{"num_hidden_layers": 13, "hidden_size": 256, "num_attention_heads": 4, "num_key_value_heads": 4, "head_dim": 64, "intermediate_size": 512, "vocab_size": 2048, "hidden_act": "swiglu", "norm": "rmsnorm", "norm_place": "pre", "norm_eps": 1e-05, "positions": "rope", "rope_theta": 10000.0, "rope_fraction": 1.0, "qk_norm": false, "attn_scale": 0.125, "bias": "none", "tie_word_embeddings": false, "parallel_block": false, "init": "trunc", "init_std_qkv": 0.0299, "init_std_o": 0.0372, "init_std_up": 0.0429, "init_std_down": 0.0429, "optimizer": "muon_variant", "learning_rate": 0.0088, "beta1": 0.95, "weight_decay": 0.0, "lr_head": 0.00522, "warmup_steps": 200, "schedule": "wsd", "decay_fraction": 1.0, "decay_shape": "linear", "final_lr_fraction": 0.1, "batch_tokens": 65536, "max_seq_len": 1024, "doc_mask": false, "train_tokens": 360300000, "max_steps": 5498, "dataset": "wikipedia_en"}
Each number is 128 + 32 x the weight over its row's rms, rounded and kept within 0 to 255. Layers, rows and columns count from 0. Numbers have three digits each. The size before them is the row's rms in percent of the matrix's.

# layer 6 MLP down, 256x512, rms 0.043, rows 0-50, columns 0-127
102:186143077124111166156181136080148124154098181154177163139101149115155132168124098092113186150102124137161131167126112096156133108119073113078153109136140116116142127108181229073113144139139140110154118128177134165120146162131100161123105171126109091169120069143175116086173126182171110136140131149119139064140110149143164121098174106218131157114143135105159110068065152116095129104174
096:123152117138163114131094150107129128151121150139175118149133131088112082161075137165111104155186091135211115091135124176133140108070157126144100095071143142122116111116117149143106133135090105158110158093135075182135106145111147138178070139165093054140105124111143099094143104109092149081111151100093152199116113097095159155138097149082130131115080114071143108116136198110170074149155
099:093117186118130072141061129146129133085105146127168180135141102123167115123125091147112164130115124125080076126143159101161128116110149137144126102109069093148178137139134126174144141171107169135081167142170155177134219170229088146080161117137172170115130130119109122151110113113150133136106134168132160081164134114125133163112178170130103147141126110118128159200113156127136150112166
095:168142112176157142141125148109167090105142064113149130137078151173145107129115134097141134076132153115064118130125206119115167126114156162128145139138174178071080150146114063147115156150130146131083080107163109151178144131090110171112123119140106113142123155095159129100121183163117143150117176100138160118093102114126151103125094090078111139091051160113106053106163093128182103143165
106:144123115098132107090164118119098168147154126105085108131109106099185165124140180118111099104156128143167069171149141119084132138133104129137088089133132133159197087009122181140076137149096061108135120107125133141085108143140154121134165079117091130118205060117167153122091128165128097143164114135156103103141107143161113103164140129137152124122184109144137143093092074193095187123176
096:078106095197087183181121135165105180143128166150153136145140150133126174095139159120161120113071154176106100134123147122153106187097101130123139104115129145142136148102088092108136095152119142079077131167150119141080098097155105173108132081100171104112147124110104112149101158150143077136208167135126125160175101137135075098091148111178133138172098084085147137168145081131112137124098
101:128140101106128121127137105139153094114128027153089147106115093078162091090080137122128073124139094127097122085145156097180116110126140142174102176090109130166084108124084098208115078126134167094156115128162044098128138136134080126125130136096192184173177160086093134085163109127152132109100176225109085138116191142174085159108114137140099146099170082101115111093140156191158169141120
095:127139083101126167132088146157125112175032133158066177127155145111105169116081025127076112127094117187143085109067110169154111176124113156078137150063137148154123160167161099153159154136073144150105171115144097088123106141157165127106122083188126130150140094117119140150091117171184101114123128197101074123200135125113119144129113140105162126069134133094142113110116163041103190100136
098:127146126192132085128103160144148135170143089067170134095151112104165091175147162130139128149187089127116188033150065201168103126128103116115128113115110107162088086113064097141091092108133118173156128100157142084096166077114154182213099116109147199100214172126214094108094136142154177111142054146142090172127144153103149103118187152126136117149140120072148190162107093115087124172103
102:162205197115095139114132163092137114094149048141112109121117129142151123122153097144093091116146094147152089137086144187098087154098151111151148181158157168127118097146161065130109112129117122166161129125151134139155112165142136119136093132066103129127188171123138033126084117116126163090127079084152128162136069115104108157087117105074090096115125115173114087107100129086078154116086
099:154121167106222161163140099143110111141160107155065194117145171109057051142113104143087103137136111117117133190161147094095089105140083130105157090097121138115154122124164109118177169176085108071161107095153092113117172070158067104126065075151118175086132117119162102174136122102138149105154065128108145159116102097140079032167111131146145131138135163125127119181100129091150143144144
099:156152146159109119123114081092119130124179133120012099137119120168126114072188127168141166122082129137131110153111155111166101150086157098148118159115128188146155167156122073119116124112121150079138165149102227111159143124146120139123132108168145130097175164189198141108149117141108148108100155113145191081102136086097165122091173143107106130071107127134101122108162074131118113148167
105:149176090114127124128165065092110154085113141141154149145122165147117201112167140122133146114164164130095178139084116127098091175095135116166155149109198159097091080101105185110100114151137099132105103080117162122077132158083143143154131133084155158156162182074087104075119132183159144147122045084139101141179101133166100134116092113134088094162186139063137113118109066135131155177161
093:105114110190202098084109125112084154139178110126171145075085145148127140201093135142125087084159121155107125154140055110100145145124150159070206196107124128122118100063115080186155127145149106165118132134086071169099060169141080144101195133104164073141147123104090128131123098154160111106076087147140102112112150059127133147085139150070209088135162132107147145145106104118110082084157
098:161112095066154091100186123094138145054095140140080125152118143120116030126118136111140147092170088131084125133097090135109156123130123115180133131099112189163202073179153176177175099100123112131084118139179038160148093109148113171124109108126131117146151175153100144171066164087114125090159094064182157123140137083099124097077181116152089140129086103141126136082160080152083132132100
095:097102094139130133158167122167095160143137104144126104132132141118065150161137163132080128119114146101090212093131114110142141127138137172133142177193132160208202118140098141050130112112093123141078070126157157099122122142106155139152092074130148094155074156111126193135026089165103180123162113151113111176127094096114067144162120178073119120128141123145130137117112116135092091127131
091:133091161111125077131155153136115134075053186173114129104100125118130126109123142124103166155117159161170143100118103096121090137134117123121086190114100134122125156120097134133111133149147181118174103145104118111151129095131105144102104135104133121136099095147185107129104175154144160197128196164159081095115166099196149129186087133161096122130120117107122072170183158119124119164120
096:100158091109122147147085166145124152099136116136107099118148163156140123149159191115119159203143073134203159105134132124141127110134105094110179144126124085099078193122062085129125122152194127163164126126085124165158122100139167108074087083128175188061187135096191142132074168140139138146093161128137130181134156145134120095145146103138136122204097120131093123079180121146164142157163
093:128137086088145110119126114128126133101074119107128208078081081130143194122196082142111108080118143130106177122197164103150128066157153107071055174121124129170161129157228163149135089130115126155164170158102136123121145100115097104179144150080090104077106125132117086109121091103130112130149123115176182120132181156118167104119064118224154109113131111140127124170135120139175118090063
100:132141121117103148118098162076121139076063056162097155129122149107112125127062140167157136198151154110151134177093106081030084140110106078104124157163145166139140085120105141097129086110167139143174106164133128146121100122142090166183140111123158094124130149106097136199142157165119127147106115152130073077145107136093124052126136117125096121104205140116131138138194096102153109160136
103:081128115090151102077101081149047196096146128124140092092147067171184081131174116171108160134121159138135096137137101087147128141157171142076156075117144145105113167168139101129096173107089104154151167155165179132102118128106125104083108179114142104172096150106132138198093116165129128132157113127142124152066144118122156115155094161108168077156102083122090163177141095154152152095077
097:111134151148157091104149157155137158129122138174101043117156139116138115138061103093155111157132140123159129113134141088115133105090116151123111082071145129095124073127174136096073168142105118156091128199054099165123157093108139113131149101146186207101176109118094115183135136110086110131122110112148176127107145150186092154089076133109158118101080192119078129096190092129202124162122
104:140133082174155072144114081148145065069199116085095107153123173101095167200143125140114163096107109125130169136135107083117101200164128141164127122144111102156110176095189117116159156190199186133161165099155153110048079100135065153126114064147101188190106125080159117114122153111147134116097116096150155161123151136112180151151144078149106142126142106063150139178135108127092132093130
103:105126140085163134128079110101168096099131161128068105170160174177083111070158103088087121113148104132117128131089112192132109087151110063118091119149126098137150182123144171156078121154167111129148054109124141178121086164128087101177157169076061112154122134118141048142193139108156100157109152142164122085083120102060128141130125103136110088125122117112105112103092139120146140103149
102:177178147128096140129137112119180124138105133065092152046116129131136088090130176119153064125131125139115152096167190082145146100135112144084105114119132182162164120145147156100138108151126169098146139168085115133111068119114076146175120154094128110110112158151124119107106100160186138162133144153056159144101136121103152132116150110117116151095121164131116058075063069172177168069079
101:149076103141159131129129156070156096085151157118072145127092102109096096150094146175148162113140085126136155123104132084080123137106110176172064162191065083086094139102116112101172088085134167191103098148073076132065166141126087122109098134155138140138114099183099122152097072129071131151140107159119157168117174223096199109187130158123132134143058148110155163109137163085144154119163
093:121133181108137136132136142067148149117176149141106107083130095090136146127138141160169160117131107219116137166135053130106123065097160137138144100185139139177109137119116127091074163168107154152122129143121118109162117123086177159160133125177128108138084176125130164131149102089103145097142146127182130193075158115081137117143156091131076078135175151203140152151139160149141120109142
094:111148170100183134075059199138092142090105091204072123112183140090111141141153137166130143106126108091174112073129086128143119140141119203169140118136125166141104081094112181119168106108162147131097127141131130116124106085096123160110139151110148147156119153139165145119119158130135115083141114111126144127087110112106146153173154129147113069144082129131147142116194048101078090079080
100:137119130155086177124102110117148162105076159085131185118109146197111098155046105089154157147102100149084189081160093067141149186172144094105133109099139129176153058067152151138140126125160111087152196129132075145145171142158030111131143125150130190205116081066093104097216172127124087087154161122096135164137138152169102175141138062143062107070128102157158107140111099086171144156128
097:151150151117104145125089167147141102127168097123107160054067167119112110139104086133155106155141145108106170116167122096087071119078145069069167147088116147129142071083097120099099116156141144153137102202187182150157139084121153153144146117138104168149123151138142090151146113159127150156132075137138105107099110106099119105112137186138131127111124184101118127082151226125102063116128
101:171131118160083155142144086184102183144131170111112093142163125097109149146148106119156178109141170116168173167129103162148146149119168097162132117151059118097157110187185110108180147185149157095102130119153190163167119111096167164176178147169160174104124117129106164140137160141085135131100128136137155158136104111123140181108146125095145099170157149144119126152181165174114061069107
103:134095128119086137176190082120147115152125180136127073149125136193099114103100123147114115131111149121168126159151147180027165211110100117178130134167097207154123131163119135115134090146176107113087100106153094123141121124173121136161130154176112147174113086137193162087139121141137140079076134231148116131115162173134133122164062166123106157196078099101127097105143102139083144130111
099:097059069146137167139157088165131144135116066148085172130124086137164055144123139112196112128076095206102197075147141146136105098175122113134164161119120087119105145163134121072158140123161133122053153209183107118087109143175132140128184115174135187152119143112124122142055100114110180089134113185112143108105148109163120143166176136132071168057183179120123096137110092175124112103152
097:140143195118124088172169129107081137113128103109045170183057132109134173136145112120127117173063110103161095164140097078148149077142083136138143100125153082181153112098124125180144103144124087115140146065085097116060138165142159073184135152125111151134104078139130096115103079170146098186131148164093139122166071070111173126111098181129111165050142071124150191180099154074124159128034
098:122125152166143105164160163136141147127143162148122155115119105136090138065100173118110094190110198107084096075106111134141168153105194181142187113087103132142133119156132142158132119076151143148158140139121143055125107159120143134147194092067108097092113112153076089140076088084152165099105108105122132141173135149185115084207131100173125158128160157108132180173113075183033119130099
096:163169124159111121136137123124174112138120175074129129134178160134056081083163111129172176090163093152121139143103124089133113122094110144154134107079084100138122131160113161085153181147147163139123070165176126165113099112133099077170120177089151178150154116170114124150115132132075216193114153084135124127127096172126105091167163122181112075143161134087107097121178159088099111125133
106:118112131108153145143123084121164117143175182090184085090121107061097130107148120200148150164106129204155122174094107086114199118165140098153130121139115100122077075119147089143114152066157090181105137095123175168100216146127111138118144168163143169116063107162119113169130086118173144109145132121182109123094169161197055091114080127202110140110164115132061152102136120114121136164124
102:112108156108125124087161102126154109228154095078107120103134091092086166087164148145074138116159124141130146120138134124125151064087071126157140068077072125174124139143179097169115135146171141140089122149094147151163124097124140137064125193097129076118142107183169154119095139104099136152092137155144098123103102122131131105127158137158122130115090203191085144145165152093054080110096
099:172100115097074168113151123141146154088099149086116148110182100171093132115156150093125130133085110139101185097083072115128196168050166140114117126119163079119068080105107078100090127151062143113175133191101124078142107200058128128093077108157143119124182134124178103108111109131134131108104119135051112168126170133155095204167090137124141135098115110118112079071079149141104131120152
104:120152126113046111090099059118195152138151168079056119090061125130139112148142129081082136177166149103079099131040075152188106181100141164071126143164117145131120081130120138118109154128145102120175123106138130159085082098098181158148148125129102125039164152123134069121117141154102148105089074107093090147216190179148111192121091098130137170147172146102144145174116107102124124105098
101:038092116143156158094198106159073107125067087149118115141160137118143113106115113116117120147138074136094124162111124127137107136202139186135184105077144083126096130152154167118122105138138140134142150150067124168107194106145154083126088119094103194086215128079118139123126219162185070085192063068104122111113152079153155107115173128148094142119151087129187154227169106139101076171093
095:182167141081141124075058130122128091138171165189125156084142142101150157084187171173111139134100082116068070169144095155131079185114110113080091145119118123108113096152076156145122144122186130109167093113120107152078118162142099097116095097158118132087061119130113142136147112107118108175152107100138116092094151115168131155143076061126166150120101090119111123138114095194152020185125
098:137078091084116148155201123096170125135099098134120092091071180088148110158161085162109107161112133107172049120138164160155121170070151115091115153141147098109112130121099083107089131186124159123141079132151140085146186106103159101198083125170141096107103115110144158076112178116126094126098070124110127145109143170076148111080185124110136150060118092152141124156138081072084045165109
095:138071119078118085085114128147100176116071145092138035129075101112117192115098116078088121132119134084151065093087108107123151117124066146114142133095126182137099114143200102181141114165127126146140124094098153115163137154103154101123182141160103149178111127177184145156113107115160110137114134149095049126165150088111137097136159105121160143133115129117096162104103134089143161099112
108:205135048142101126104097171111146146081127117195122131132189163137106103135170139163112147123119072100116127170059195073168134113118129176137116069091134123121135127142164132095180106142145112163135142137092180168145083118108134082115119148072110073175070134144171132219154108121126162149101213210158140103063082143101147143140098107125116056137101130092112118049186173089056113160163
096:097112153125144101079172208063111148117157137115141179109154142139095108083121090141074129134103139102105148120119081107074184105120070157138125112116097175151183105085098148132128079134119130116124088124139119162175106106161072134148100141179182131181173132165100166133115144186113082155145187138224123087112127211128134171141127176100062156129092168110095086074091100089133189093116
100:100141172140124171140139077122182122198162195109164088139184154129105158131101066108081121114101153175091126081172133135143128161133059138119104150121129059069092122134142137105163121105135089151140104090075073125138128164155099112142120142160187144136092126083137167146084162191152130053125103117185137112126164117118108201134145155124169101140083077186138143118076127162152122070111
095:146123156129055079208122104182192108149115159125076134146115127077073126125120148088084092138094079124139095126153091160127138127133115131128100164142119141110127138122161073106111201073116169095151092106116155184152163075183097146109131135162122142084129092106120167120117154126130108158175151121132090107139071092098151192106123121191216111127068124112155130113106125109097153117135
103:132093140114154159166119176148159088153125163127148060132110151151152134157118136176086122196091162158118157129107155193135125094096063156083143098130082128127156105147151167107165131143121167083134112165101133155187180156171068112126098112144085179137130156111140177152120156134128163109124147169079087083101150192089165079114081155162162148117125180113054129146209154164132128142197
098:171184125162107135134117158109129102091094118119144144140121127167148134108114107126106159103132149142145207093167103064131134100133172079077133110112159148119172180139146136112163151093109142092133083132147161073126138178134143085147094149146138100116152089139119111117117121091163107143099103130165070155117099119107182127131109105076124167164161147090121103115092112112140191107159
100:172190168122104116064140160124155185166144145140119146115085109122094174166161149196099175129124121047135146135111123145065054151094126141052108122142139127130105123052071152144127106146097119180155143180147161136115161126182124138105170056121079110115196070116099097136134111167145109149132090166092177121153128171090146179132103137127085176104093128125131061098142111096109107056117